Weights of a small transformer language model: 14 layers, 3.86M parameters.
Each number is 128 + 32 x the weight over its row's rms, rounded and kept within 0 to 255. Layers, rows and columns count from 0. Numbers have three digits each. The size before them is the row's rms in percent of the matrix's.

# layer 3 MLP down (transposed), 576x96, rms 0.163, rows 419-491, columns 0-95
095:159092123138181108115125148135150141137123135174098144064169111109097127160087139136158148174177101052142111157165135106129120129119145053159124126156143106143133192106124041116139091145114115159065131088098091129101111114163095095116196134194064061098135128169169124111175152119131140134
125:062128148116128118143164120130149151038103090139115119124139092106132096086100075101155114111101121095120159120056147155064128110142157098056095107180136148121170158101131120128140093154189105071152130146155147115155065139154088136168138076157161124222126111107118092109122110090092166132
107:116164082108151157064158174152143140116127140091145078113112135027181141122096122116108144136098117145191147166112075157087153110099228085140108174097163137165173151118139138147130131131144176083108160141119151124105156120114127084090121148086153064103153116123166140146108104068094101152
101:142076175134145159139122177105162153098166118127090090089138089089105069125135086151160117116101037129120096144116119098136115122107142097086144117150070111111163152127156089142093130118151075088150073190111064137164170140115115076142145127134083114199162145102054105131120165114145181151
112:119140109091133144107148163156123143156144101155147180153159081114157196129124130092127109179107140137061136110177113099156131132107103145156096098074112140072158175121140168147064104092113123110100133081091099104130125086099156070113069083179080152173141080103152101090057095151163159159
090:168146098147163160175120158155122136089112121135127165149106168080117148201096134171186124157131144178102094151092137145183043119097128165114110125178146148153173151099113121115157141103134191174120102187137079166159096121141126149116094123080167104170172164183118163171143126147142070150
095:094092159090155081126123123175102136096095085121108062113115125186078170119063125174145157122109140107176122131112156112145108102160142127107116062144078121110084111083081089095145139114144173237153106137147125113101108128158134175112104174085162110147084132159145115171183116165116148157
132:176212104135173126128067100090146128171090106117069106086155133134164135117131139124176108071114141115131138168205098105117166159123092131149182164131129094181161087131172067118081115128142100137067130158139091098113139105094147123100122158161136134136197139113134079122138094082154069155
097:083060222187143132107186111124111144098147170123130105095157115096102098151155118151122135148133103133064086139121107125104121146143135091146161054130142104144094124079163137113110184139121111114151109140100224100130171162108088158160133112093119099127136124158207107136135112135065130186
145:089113167202130103089082157126079142146130047130150114199136117085076131114157127121104068131115151144141138148118090143130124136144046076144120188143113125167109178148100140139080147059108128140111107154179123164153170101122091147136150135090135112104149076156112122150116099134199091074
091:110105092142149156151151142125125132115148095113140127143140134118107068117133063097181155133134119212110189115105099131192115089071120114108149092186146137152090077154132155111138160170150166130125129090123105122162093155097129129177107121037118117145108089098100126098121079203117075056
118:141124065125124106179153075089125178113122139139181173136095123074172133142157101099113099119094128080080174062159130109121113116143109157123118184146143126113117154107164095077103114121129128210111117104130144106103193119203119090128105128073117141104148103155102078094202163144152072139
106:140160114138117071123131095122101189147101105158092155112112175156102137110119151094137176118086159080163140143178119134175106226109084108098146153119144190123095125062124106113086143131066144109132152169165155110142075120101122129097116124094084150193103107113063137074101099068121131148
131:132128153179111124154190130156149061100122177105167122095164143190173103060144093167154195120148142185151139113138082108166116117105128115116107155118114078111122072184130094095089132147120150055149131132154142172141094175107173113128130112116098166085057147116112161096115167073120110132
083:088190214154082166158118106108059105131147146136156130118168118176170100085113120125072130096162162145226125149170119048091150092155159154110149130114105148103071185168163116119126158146138089134131120165122137118157107114112149106149156107151173143141121111174121138058120149158109135130
071:123035067145069155114128122053129156112099161063148141201169136131129139138156086160110104134144162131079107166104164117131085132132133135172144212110105097087155130116148168134143154084136135106143142109122104182129172073143136049193139157120128145104104092148088135144107107136123128117
089:130112126189154109192121130148133150145179142088147171059140137162141079105133188102118100154154164169168107136102134152069116100160109100107165081119175135139088217124103105139070133140135150204144161138093099142146093142107115080150133130119134186174120107164204141103131106140140154090
109:164143130132040087124141112129080078133075156165138128172179082097137113157125190103112129119160166129106115126133159109169170193113132123104116158155146123123082110178090100101118153129131140119150112080146104123183076097122181087097092120077153085112109120149095161133053204150124134088
121:109125173194177127099106069148141144129160152112064088135109094122139180165143139098129108116107000146112165091149130116118142163119159112119131140149083101119150145103145160125119176149121123150120134152102120178096129137115149141079106123136135143131133063168134148139130130131175244135
083:165179133074137138135140063069157140134147117157157136099123142166180108137149062089151106116136160119157152118155151121083079045139080155133150142092099065101132143126149145125180100198078089138178089117126106178170123102126107128140184145149084130163081134160120160097078115136145156161
097:133113153126176195156074149190126124157154108169079107141121128037114093169113126103136143117092088113131110111162183137152115172086125114165103127117171078082175147076093102128136106151130121106142110150164182093052158132112201126096100118126162154155150102089087153130133105079150160105
071:153162091119123117090098193100122133136067157128154099128139071098119072157098087141132069115170128130179100162153122127097071121158100116129189080165160126158097083129124131153121121095159127134117155149109135196143207139116149117127078095164143106143161189092073152071179119170144124166
106:118147157158093171138089123165129155115161090177100155103141093095139114106091127118148080128123187086144119158081154088138112150110113125165171096131042178113151136163143136129112119100110121072106132106104131106123079181077118034155131170145179119132137105103149117109125157088182159037
065:143177129136165168114096123070127140170104155112153117131142065120098123150178126090124085087134150102179159096199070129071127100112103184084155119119119128102115134056165198151118121080090118203149182111130129122133124112145127139110157071126160152121166090182104158114159141098146076128
120:111153079161145171142140130140133102143171173128130125185130139127084109120171117150152130127134043129119081091122098098088145157091206156122142121076129132138128161156138149148142140108069062139214073136145121123156151129134133097138132116144119064139052076206124115108127082167097159102
074:124120135121127088129166111095089186088139125121125153144141149162075127140183150175075163114183130170113153053160103075177067152079134089167133182089162105093046071059124155097107145150120135130150085166076121098108097101135141102166138128108118159138108138108139129114123078142140146105
141:140129187159182123157065206122130074125127128139089141083127077123167027169134090177160111117115135104078140156091137068102137150078120140147124176079087123131143155075198087094111095160133095106114115171136109102145126138106153140130153119133113140090108088134128138135087130141148124062
129:112122115097094147157170116127070107131119067074160194197116126094129112142168143096128102143059185142142151106102183148074163118155088195108126101120172087084064105133153127149046111161173106103124140160141094083175090115160159151135149122125162140127128135084116107144142090127138119100
126:126081133140091076141187128122146080130160121142091093101161115108089134112100124077143114082170086124103110144139111180224198084166143169117102117094147168116147089169149171149160168159134102099094110152168098113115145106096098113111111113186114120127048128140148126138165053092126153102
128:091189063081139153131059194177145131177094132146116096076156097098102154134143089135108174116161133140175138110154163083109146169110170114137173082133138076139178167148129116144179148125139162135155154116080138082107159134171143135121163133117133172077113187070149146157174126086096126138
142:132126176126076137126158131092086110148086176126192127117145106132089092162148106184121095114143134135059126175205098097084124183108108144122143214060174124144126148189162100051115108181085135135100099189128119099129123104130126123175147146104158120130132138130123128110148127159113074107
089:148094110128100113162147146110127102121069108110143074054081153163120150100111120122114157171150137162171135027092192132075163133107176108172142117098073119109150142149123107129096081174165158133119071127110126094102127066122126146175095127142189140100101143100092127112135153160146055119
062:087139142144125089121146096119182175106156100165140101134124126113101103063219112108096050093115094099147115140072138104127125115157077066169092134105130167076125135116141145151073134096103066103130149149104118122180172142094075114118153135133116041136117120090125077080137102158113113111
086:108133147140060202140089091068110130098106114099177179073089150120139119105156115114086116135076108165084089098170133114144094128116137133129186128129145140153122126088154137185138098087158154157089151128147164111092134076107121112154100115127224155164152146071096120159121152140168098199
079:134058132191142130114174093115106087144162151140158144119137128176104115105112157191136144135176188094097177136136105114125142099159095093163144149153087106161109094099138087206168071155125124138133160074146077148102159123129089176175125131167165116103173113206193159110134137127152137152
071:132162116141101127077163186141190099149109208152163174162043080153129112147185153113141092137109143132151136113086155122132126083138133161166106139157126107137125128100092093166121113103108155076088109085107174133111217137217085110099127140124088175087139107115120130107110161108144154119
071:152079192155183140131131104070145143154142185151134141165102177087083164161154179114111123087177120078161059131138121133111161122150133150174115141181093108157062122118106101120159121105174178147138157021141094081143094116135127121117147145111114138087147149191149103123099140133155139143
103:095107086086176111097092149118095208146119109093129163126125154095145108127147137093157100126131146168138060139142190140062132145113133145100138064184125146167095148148082126141174157099117127183081079124179147111132095163158140114103060104145145118194152128166137137105121086172182151172
095:136154056163135125122121068080103119105091210148112095197136163096121108105159113140098158160151143185083177173146179099171164088100145103169081140111092128113124102099125134162102046149098116115108088145132116148110146119164089132128118087126059127156079137136110153097160133168151168100
110:143114100159156154145085130089169169142136197139171123121224083105113138162124119153120106164096125139161127143117182110127136114166175159105146082126098192152131116091066152120155123146198146101205076180134104107134120120102110173106128148110161153117084085143174184137127113136160177100
107:070106062113142105076117115133157119043098115131147147124170105126165127133078156088123134155109193120154164103135181103134129170108169135131111086138134139093132120156098149126109069216150101099174182165122087085120066140120141184113073159103151114146093139156116085156104089085120132155
070:112168115162186114098120103085101060109072139102102113159151099099129168131115140140102173154126117119138173117068151142155134140125171176177125090084124134038102102084119094130129078101117096109185134118163102157188116104170134204141144122178084113125126146099149078185125086144136099143
119:072103181087137135172131158135106108182123138123140129102075111162131062106100199094086147159130109109108108092070105108117068146144163124159142167099164194050157120071107117167125147134119149111144120101100094159118111124086125053104141125117078091103119125176173127133140089107179160150
185:077122133168169115122120119129135204187108050055086094095101168080111140162146115159109099113141077126101087158109150130173106123125106121141118079164143164150192166106125115153121166137087122116098122197092119138134144134091175105120072169166092101142103119180138093132087138147172171150
106:098113119080198134157134125137135205095154096171117142082080124162142140102099204102097094118115123118080150152096155120067126090138192133189138170151144139170147144080190121059189091120144098137175127128104167144145108098132133131105186136104055130128124098129144105141095165129135112120
086:156149125096126112109148161112136141137152122109154124094097146119119128098164161098071091114177091101121082209103113052164190079167155184144083093127120117131094163123160126081069132107138114086090123094120101127140169130072141059163140115121103135155103088094093145066163109112193095124
086:118112094149080137155127127138175200106122135052116124168141074159168100122081131087103133095123174105097148095181090147140123107077162122094126147120133125112098084136092125179142104137116125152113142137118118117088088096103143109106130072144090052081130163142134142051205131135092044136
075:153054156125093135161126099132158070121119187148088136150103153074130116150133137107142182133186164124158112061092158136106127134174088186137095145128174086077126109153175059130120103192172175099179126072110123151140108116155098164102116112135089141162174149158150188132142138138126102100
127:086229139122151131115141111122108187110118162114147149137170105143092193128078184094078143081041155129141112088091130104094151127157134173056093112154150117098126103120091113110144157133141168161098102159106078180113155156126137131127075106110142093097107152166172088117109151171140163136
078:084151114085140090123122163186140097164158087144209160093146112129152153152160108102109144093166117126181129122140190073103194110087144085129108175133127158123158176166111151140122109118125122160162134091121148129166128149097086090100126150162111064088115142182125044168180149091116085128
108:182144121116113142155144114135141153134144182165150123154137121108092213102131177089110127060149114109105104140134135148127180126153117159098185181099157062096118124081069164118124155166145162108188142127144071130060129146181155210153149178096132166097104150080150144143133100129115137156
079:154108138107048099124105135021100114137114134058198131136149115130091075116091187072154135177127142078105118104164098119079085157104141084137155169123111102163108143140100083165184107156107139093136147111114105112059149133086130111119155129145095073102146134144094106138147125107136111080
090:117101117176171184186094093116202128119169106112055092101161114127105150100144134130156084147150144107176176156137149150097152113129161078120087102174151097156154176091105114149144143128171143125111162103122189106107088133120094180116112210173163088080125182124135135170109161116143093117
093:143153141127101126169125124120130153149154097099155098109146139121117080027126157130130087134076108137108132114169160157117131137122164118123165153114132149085096119077082152192176134091096170132144110233174196113135091100131131118118111127027140092091140152107102131133185079141127157145
077:166163120101189128163152125148121079133153122158103060145170105110150128127096084140077054105153112121171151177087133093074061108126107126141065184145138155104124151109152088117144128110088086120104121155156143153133154153112133184070159139151118051065171106145113111173112091116143129088
113:141197098136164091144114132131132132116148107121117189099171103069150124108127203100083133130143165133198115144169130135135189148132142202104110147156157147108103101146083142178130121130073059122138110152122133069107088120135072100112104059132117139140104175115111127118098034112100098139
098:143132103145146134147140121103178155078126127128129135141100103099056233138150064143129109127105171142125126136142109249149131117127094089174139095152046123134125168086103148125139100113169147117122139095096148151159201100122145172107171136138121154121116153148144130198118133128087126080
112:081120130102125136070129139124125110146077131132139161090123151087078147137100108123116147129154115186153153152092133125138120151108102152119147085184186098127123083154092152175139213190172125173130121118130090062074083086200129197151094166150111161150109131086107071126123089121161153105
084:122121113116067125164144173111136151111156160128122145147093138144094114105086140109101102165145135143155169121114160156117132081125066168170169160179148119099157155089052079170162111108171132135124171166100027109145154143138164059168152178123109124083176142086147117136153097106081166158
113:172116162142100149152138137144134153115108138091160162071168167132147172141032154168130116132115098159112145134162183085184106105162093151168070104125140192121065187177131178131141118057143118138088136168102170125099132150133137072165115082130139143132134084164131144080155155150103137104
070:129168182155131115156127112080122127112130110117104153122141136082184185148174149118097131136151123135094097153117188050116196130105137185135107119148176154191130146125140064088124062130154134141149161146163063096181141131157093158121184125063135133100180127142162154128134061115157157117
105:083148124107135146087100111093097115145057106133171113105115125077126136152121172095072159181111159120130084170098142140209064119105109163148164168167194141134099128117119118140116161132096160115115070128083153104110118078055103134097144080128133179164076084119163117124108122108171107076
127:127080136114154077177119130108151040071133150134129106125128179135132175142160119148143164180149131132191136089134126122188054133163140145145159102145174180130084119144145169112110083130164145155141131081070177110126118129172105201140091123134129158057113115181151163137114127128074104148
085:174140109112060127131081095135124125133140164069128099162166059168102101113133079148084158151151123149089131106113093138135113151112155124114144130165144045081156142097148108139082164161153136106174148099105177210109107089145144123070110119148103165145154117156096179132112173063130190158
088:121149096111161102139114129123156101088158198157138163152110140096130077150143168123178130174108190145122185094119177137192104098109128157113170141110133147117066139119098118091133124100175218172131089077132139149178168076121117158115115082096139184104105111108138113136141155130058080094
066:107112219161146088151080052109123140103099116133111138120148128135102049146133104142069097129109108163093176179182090198123055126091108087117154151142171137113084151118109086144161128162136119144159127124055112152122160122087109114131144170134130130104099096128167128138061180139116110143
105:106172100132142141085099103128133178126170081081179140101111157195181134146174185170187140151106103136071111113121164140118128134119165109112114118077117108092109122126110206105073159111116167135125132150118168148097166146115094135071101220106151117113129125146045148098141128135180104120
098:101139150150100152074101094142085127152137143152076152116121136142141171143144167120100091103095169147117110052132155148033130128164076161148153153155166149130121101113125099137132129128127062158048158177139102125090052139192164141149146112175130157098142174081148088124138093097172124094
082:169117177118185188116136115128141097137139129166156164163113080164090094154103154133118118166154091134093105135101099121058122148172152146080139155065212073126106143108089084155111129096112126122149121199195123144058194119143094138153102177101163117150132130123120152138134141146091077123
083:136139082145105153138127115118150123137117122161150110139149043147077181179126090132127158071155169110154119181067185108133147185199174154137116195172147102138142170100091163172109151087095113104114171163192156159137087112116088153114149136143136104110114057171133122111147104124105125161
087:190160135183159163164138118146105121130102111125159132159130148145112070133116174076123148082179136084039143106088096166141137157142116126156131121166205165120092140121127142154106101134075140179128151098105095114142168109113127123095132196088103060130200183143126099175139129124145170167
094:136104167163084116136158159172110143128139076110121121113139134185118081162090194124152124140149108177079128141121109132123165168163100107098107161147100087126141157118065121134124129045133168127187128153191115110128107114030134182143150173106156112100172193108114160108119192157156117134
112:169146100141111099086093104139100136202126151136196115133119148128130113116127201166110153135061123143114117161186136064172125128099101169155156188089086125085128165161160174145143090169119124126163118136150148086172166172148117093172123171123107072190163097150078123142083119118137095104
# layer 3 MLP up, 576x96, rms 0.189, rows 420-491, columns 0-95
150:119142158146048129087129119121118148157113119066140150148096103118109167175115137125108147157111112138106116093098078147121087084146111171111130158146127054159140132194134144116088172186160092129078120107136155180130206090143159143077086142121055101041139155100161119126155172135131154137
111:116130167133108087149061107088111175113133078146118136210116128183061137157175128156152112099135207089097134091161173124170085103125053127111171089131108142109114119143114118149152127138106122157146127142114097115166105163109148194151149143145121162089050107102040112138101136118126113134
105:163138201110104161166131137144132085138126109109110043116085104103098131148084157121106099178119190143112162103125104155158160076160115132131100149147167113099099158132096091130164140206121122107100094126183101097168138097132129135069107100107158145044123156111124198176140155074093119155
106:189119091160168101129195145120089161121124138132055108129066194101086030112155122109122133069104169140111095122106117128118191149136129074154155146138080177161105158147169140103109114052120134149152128122123171148157136156124136114122109124112088139109093107166096140086168170180122130102
072:125110052150137164152121075110128098109176079096087155125083171088165119102142161177184134139153144164120090153118121112178082116118107091102047136161095115150140145097098084129124123063191205159159125148126116122151101088142133153075123120110178120162135174094139165161114093128149084130
083:139083123110163078079131099203090120146141101117154037118154124147078145089127147137156157097111115098171142198124155110134144151134160123093126090108071106146032129118148095094170126105119128124120151130143144073098104105101128167091098148117183125185078199106144132130119122138102183142
145:112124143115181194091075128115132174118112064158075132162156107063112212110173155122093100133112085149135126137149108157152104131091047111123110151142110116114161136157103167109103146089156117178114140200118115137129132121184136118123128133125067135056165179112167103128110122134170113189
087:064117124147108128156178136126118108127134152124140133144111144159170112169140072166098134167170135109125094143066101130160186135131075056063255104143141160109096146102153096109140118120106143145180100188132161150127141143179134137116109080157159085161130135101151075144138106116150108159
163:132121136153127119122100136157076081125116121191157062215111080097097143123208077134101077127133145096127113135177144158134118149122060084155121219090127095102136160106102159127139107151117105187083126091138151116146112118150109152150200168149139114114149129123112155103148101113120116055
091:135128177116125163160046143169113108176165120091151102190107153168153128146155161164128112182124120113071181101146116122165164124130159117107171142093116110116138102121155105114176102137129076201136127160161123131156038121138124111187080120066110160100123088135155157063130121171140085114
132:134101166116187107110117137087131138102149126140130113097127137157106100179162123164103103151146128149092141154176132105125152100150106115165152171101078144181123184193151168068105082112166121177142088150210144133101175147119125120179088139136127106143067098130091220110054145144114152103
104:062113072087133153207176231163132186122057198135117160128150133131135089137104075151155082100153119143134115122130156106104121125141100119113100103133128153126087174109092088177159097070096153096108182076154167131115147148112164112124121129141140124127146129127115069135153115100102131079
142:091151170140139147108113161085100094142099137107141080144115077129195131122148176205140134173149190084127120155173111066153105154088062149123107173120112151043144138144120086126173074122182128150139154130126178093099117082119087186096121147177162130092133117134104130172151142107146122121
082:008146172114098195106135090125123097111086139127094108170138131182163139160115099121101072117167165128219090134146138101111166110134196120115114113087101117107088106136173131121133146099115121106130039145153183135087111086111157155118106118114150118125156116107112100093188135152126135135
068:090078075146165118059134093084139160192164171073139113150145092171138160148149167166096105148100153133131084077091128143137067110069188147145161159140112094158117121101153148123153172135140161103125183165158117130152128036156142117173121102153108137120124146129101162064084105140139135107
086:118130092175082169081152169102074105120126142090142192063156205115147137123132126078133083161116114117147069059141143131124136150161108124132137114166094118157094167123152083134084123126099147151127130061115153145136062162096157157101159101145185154162076077148152133121092102106105166076
125:079094144138214136104100157117110153123179042107129153112132155118143131101157129111125080091063097126104121128120171084107070151134113135156124120136131114133133185163121156171166177104128116143137178089129107072132192109154130098157186149105149112100170152069145147148194079117181120162
115:134147127063142129158137146144101135149173135182166164084112155077094072148163163165113110142185195092148140168130089100179115126104111103129163157091113165172150187158099145081192124110114141109176094162177182155122089119105071079136144127116096117167126166128088150136149145136118069111
080:173109159166115158191193184095100104113132165100100085084177103141131051096097103117145118161163188111132127076122130129118140088132097149161186133137136163180101120165134083095169059106166140075097140140159122147172177116131118147077116133123127102117117174157143158131069126111145168164
095:118163150155124037101170095084082119131158140119120151152151168108103101092207137091109098118163114099112087134147070125135173154129117100098175135108079158187084074170174170036106131132119140178167138105135083144119131131090109092141163151117126112181149152094089157137119108146138147136
059:157151048139075070091139178115106185123110133157136120162170104058090142170103116143097047109133113130132140156141131097174145163124131169105212103175098163130111088139121162192089164144159114138106127111106083134169108150140063136102170139132143151151083152158090100130120123130130160166
118:119149106101126136151179066184128158122105189133093101125079088192125141141075097074151096101161144137162141160143086095167178143168122122137132099150126168117128182133170095055120176112086094055116088146143193141139207151165087165131155122113130117141148118130126158116175131106118136113
063:094173109104101201171160145101142136125100194130161153135135098124138134155126121073128075060110131104220142074131135112156192066180064116082143111119120097127143105105159145132152158080140109097082139121128103180163097170112154158087152102124174116091142096134137092125161109099117097097
117:105110155114120122136112103136118082113131142173083081112093130103110098124164123118130116183172104177140090082148093128132090081099103149178139125106133159172145141158049077164154125094091091116117180082186136128137137135089097153101144118166177064119182135170116126170196119044161118125
071:159092093130122114080137155116109159040134154112097153148152101118116070099093042145100103156125218170099124096074117094109085169088173118146091093160126105111085154096115071129127115161145085113127110081148090122113119127109166176091139145178153145114105169109115105167155102167090117114
136:129106166145150113119087203146097107202160092131070161156080117101157076103114135145141109193180139071125132122139129080130100175080065121131202182109092176121161173144116111098122133127154091157086086187143124110126107158112111131129121136138090122137132127169137145146153069153083160095
147:120087155132099143149152067169077130147123195113140101165117167058093084089146092116135091173100145173128132063132128126119163108137144155143139141119178104173167110156062097158104180153118097096161182130141142093167115103185154123110155138105102123145180103107119100105209088108131160175
144:163089179134150109163209109161180101111164141167143145130105122156075123163115130148056106098143100157123119170141179144202174149131161146085048158128190128100131134140131129033132147102102157121091122128199092145125139128106088173098152127164144140162108155134098149138110107103103147130
106:146173146094177151068096137114133134160111090107125166137133117126110139092098129150164184100153162141154130169184153151099123176103090114141142036164126099165127125140168149131167106100132092120080120170186118160104154085128087110103099160130061119112058117064125180105153060156102144134
129:125113141104108114103123112146096114177119149104073132128134106124084124134189093173129095134106072096099098138204105139149144141116150093083132157102120140184135102174144110062130169099129139157135109204190160072137157084158101128114116038097128148174153113131054140068131078140120120120
076:143160161090191108142080170114057157167117162156140157156132092115138162203190139121085114102126173089134151116143112127125161141162142158107191049115086156183096176125131119167173160159127074141075181146084149125130175121178144143103112107109135124142155137081084097144105113133127138124
064:088131132153136104077162123163131139122120152202097115160140116132080107146173097068095059113165113153154106112101129121152152118150117145122133136129128191128114101125185134169100151160131092121094141122169170167227154143141080147121143154144091035092135131107197104055142153128121093137
073:107121138146133163123121062095182141171130119138122184096110124076123123090120125191106119163135104120127079106163099127117126119140154105089211090161133144151097115129170164150131126079105130131122125095194115146103104100093107125110101063162144189106155140068121207080176109189148164179
075:174116114167090101088104089147124080110134026148180109123158146105136155159181120146128115188099090124165050114135121162172116187136093135128126170089156104141078112137085111097141079131131126126096097132140185146178093112117180118128116089150158170179149077125075148155132108122127126084
065:125117133111177095119155083048112091094110144148197113139092126063055153152163096114046119127096138135128140109165153136144158104133161149202133142156105086111095099130141174121115098151139156186104107096136160116143147154115121142105137123107179101111123169074160114108193094073105071103
075:142175171112131082100103108106104117111139131137088116129176104109069124106175112163167083083049106112194077122168163070196117166140109174115168151139160170163146086130126154088100123159097125105143124131136151062127169061122098093120143160102081159119079081161110134105114112101121141124
099:132172181047154085108140120162101087099170105093129155155084174139138143139093112172104127114137195096157137144120165165114159142109188098099156174094102148089056142141121166117136096147133136155152103086141120112096124133160135175129109154134112125135071211102091159081087120193099146089
090:128111141114113079106093148162062150077129110144096119135132155112082090179115112094106161107166144119059165118147172102121201130146098095115133137080082138130083101144147134171096154117132143082130139076127179173176128122186104151164080093150100117133081125123038157096104172106131183135
105:150083169067201138120111181096143067114106092068141148127156091147132153147079158153068157161058100059139128113131102114113112160127075102135186122120114110123119141140131180103113121116182117139137181198146128128101160097157131149140139163062126143097110153099171136072138143131156179131
102:108082069130096144145180129097188173159133136126072147161040138169084164134121113168158147087165090134128090155110119092158097093183073139109089125103125158119129168147090108104133154119217140171080112090136153158117139113133110149176120133150142092090094149099144116164156196135127117165
056:149110146142090137173113126141163121114130129156153164184101125128150119120173090168143070115102156174160139071156094152103205116173100186168103149090110043109163127108158135057136127152073127180098131138109127114199113084144168123175117132142158191118156150149130095106127158122112118186
095:152155160134136101126120119083116079103149141127150077132091076089159120098144123102117121151100093067111126096195141131118080129138128202174121157105081160134168092078140170124123168155133131106139102124181124084144119064100144102104120123114080097070121056070178179104108080112128140188
198:110070089133131132178107135149134218176113033063093119105143168137137154122121057121130146125088049145163136085114107130146104134125121105126127097140103136138148088150130075152173208132140111141065155158090128163120179131104143121120076140143106149145169126120135095093123153131189147153
108:108097132148172144169126130116120124088116106142170119143121077128131166069103134135120133150086177167088159135068200150103094116149142170174145114184138174132128067104144103089176137121165042176116152082112209136177144117135135138146160143145097123067089102129180075116135151111130118160
112:098115167138080104133128089109169129108102076130142132114173112153115152128081132133085078158113097115133103125154140096203147124108140191094133092177193095131092160126089135087092214140160129120112107155141130117104140082157113101119170070176100110144099197130171114174148130183179102170
077:140138073101066159190157164155126157130159152115075133195096094132163163147115120060127101084123160166134154078134088159194147101170154097104119131123106151141108049164113129205188141126139129107153132167145151103131099138151106142125154104126122062101108121160139131077159097076091099133
061:138079123062146107112204146148099166103133109155110149106142137081104154151139115137173190086150137078134175081089135142154138121105136121101119133169118088157092125141167058156129102123158117111123068161087142157153193125156072160094156076119117079114193157074103160153141133184113137089
143:084090085121101126168127169160095127146151125164145129092138168140135064147103095185165088181133102101102141052137097102194114124131126159118130124065134173142155176118109067155177123118069077138110146196128118156136122133111130133174097104188153091160159109110097129113192168108125140169
077:090078127127096128159131209181095130176091046161103157106126133177154143137104123104093162161152096131092179120138113169165157101090137111112142174185113115125114103136144099156159074145112134112142155112184157161099110106093132120110135093152114031084128187172146104157155159153109091147
084:150118143150131128134105109085192196157136092102076063162145114105133172099133128047132070112155072172128106127176115118121128116077047132117164162128131083150157090112095176077121152113124158176144134109127108119122165109117081128145161132070112154137145152076131161172090149133187164141
079:204138139141097133083148079077131137156105089158082078156143104058095181130160122118124108140026144135107134080134094150143129117127223142104104173129070140141113152158096165115153145110146103128112104106148158040098100134116107125112174164081089149130159130149124159156131127143110155119
077:194167141079125085111082167091092111133100104092151134157185182097123152131134148119137131135157158108091099103115094159131111164121082156093203142074108108130101167185151172078115098110098157177136079151164121113126138133123171078094138122088076193133134101154120084072148120167113115174
094:199142173125204092040147136133128120118139127117136187140154138122136130170179113142125109141168072080160165144165127103109161083160117138179078165141087163194163139196175122050100124157123117123087143132124067165120188105118139148111109107150091147145113117138115112110135130120142086143
071:128173153118110130124183062125163128197163145069127136102124122134116151113099048117032118170114120112106145156138176093190148133145113092128063082087179154164080169131185170134138130160119159112158069080124122151092142138128112140118161145113109145136155168143110164127157150112187129117
110:127106048127073078210155145107134189169117127123109094101125081158155127118097097091144152114096118129120105116108125155145098082205092151124131097184103091119103091094115074204209102135141069166107126099135161141137123102126140117120122121144166100085140140127126123116168194132088111149
082:145158094136145082117161099100146103105134122117155101172066137117142196143118081150154151147132189168121118139081130182100160106119103119132105082114087078111103130106142158110094087105169101170136077104074170107201161097119152127067196160179115161121112111112084073155123167139076141112
108:117034095128151176082223166084156117172111170157160141090058115127132122114094104129102117104146124120111107133135129139159080107132095121151071118152138092115139103132063091136167108153138079170126153053148126111112098093177109126088139178179158136133150131092160167141134168095113161141
083:142112193167150127100129131137055099121089092121135137153164122101140121121234149122122116149103100054165122136114129092134125084139133141156088104177093116103136185186129124140180131176103046166053128165115143086130104136113131157131118099158158128062150150119138130081162124126146068125
117:137124105182161141128111113112094106175136140114123114076154185109183115137150088146136105160147152105127141052133141091148156160162177107134113137153151183127112190035089069141134102093134123110169146128074140172157136150069182104110084115180115126147136171129127052083135105152127085137
066:161150150138127163146136110108145112117077125122115181107081105138175149071082144123134114149152124126138111147177191082164165137078117142153182133160184147148182120116132078081112125116121143103118171122155191093153118104187082111083177139096098122153108153205167161161171076073128167124
117:160114101117193124062142159096158079138053087118158112090102080084145157128101150125082161170105148122181095096095087125179117125138125124151163158159147155117096177132101135135155159117127117114140101209134136128099153139112108134137174090124134149099113140097133193036162183110136157078
117:167142150116151058126091100161142167129087104137095152186096180149097185174102151111121132082071165153186102091135135105108135158119104117096102139131124105193099164191083163130097183143072091139098118119195136104114120111103101170162195132123096110116129107147094104092145153140173150091
078:133097086113098144091152111034107122138192177102107157167128112109179211137109150150133149105151115135084128130154090116181120152130167113135188134177120087102139106122186124091117135171129126125120154089107105164184082058156176173077162109104133148127091117162063127116120130151102147112
096:145162084130170120095148156112137126152117163132101206116130134061110207139081104095123168071104149078171140089151133140138131096163124077127107124126065078156107133154123150067112113142123112079115133130104149174177186152151089107152197130119128143101156126173120078174166187099104126128
050:111171179156127121160158069142130132054135133075153090134104158118108155111164147155175094120095097157058128120135180128130101122077140166113112187156147074130141164080154133164203195191084087148185117172147140119128096114155134126077143171123169112103095136107115136144110163124107128164
116:103154132147092166116078149096150149057116146095070182101137089117215118145107111101162155185164125110106119077124136131147181135118133108148160097143137159142165113141157127106073108065133147142130136099122115104100135123164065167102163181149135136100084187198143086113176076082114114126
097:122140084118122123133235111135178145099169217148196133110116085140145112146174079164092070110111164105154094114103159109168132151193119135101147175174095120139079159098130119072088082066159102169142115105128154141145100154110132086127135123095120143168155118113124141131110181147128161129
066:137132124146133148093169151108107106151125159200096100160061110122123178177165116130120061105108091167111125080114121090116126159150147135131125128170122064111163150120122174149149182076122091098198147192148164149172164201109123116125163175051167155085099103101124114128125143122100104113
086:141151106153150033143052137184127126164158119179111099150164104156136087082132106093118139160150145159139099121092133114132107160127089130135122118094122186164105139164092077082133075119101156140163150171184180146107102187140153115117156156167110129149149166119031126091139073119139101120
065:136153082135080156140118195073154151130123075134153173084118144096175095163107110093098109110123112073095122070066104078156135161115089147112143116181091175151108177152194201136117145080090142142148091196104122119127093110104106138131158163115119070122130143094107128171093099122144158126
092:104161153111168181137148135128125093154123091149120135132106159146158187101160139091117076075117112153119097086105150103130055169145079151117148118143122096076121116151103167158166114089138151126143156094114133147168131137152247137133112103140144118032078161094176092158137121093110108180
129:104124143178161093057110127091117120113155123119173110189195121159118140168145108153101099126103154129109145131176134122132110121159117055194158139195115106092117144104121095085169103137138114149101140083174100169126186113178083117170151169105142108102114089137109196081097166099084168097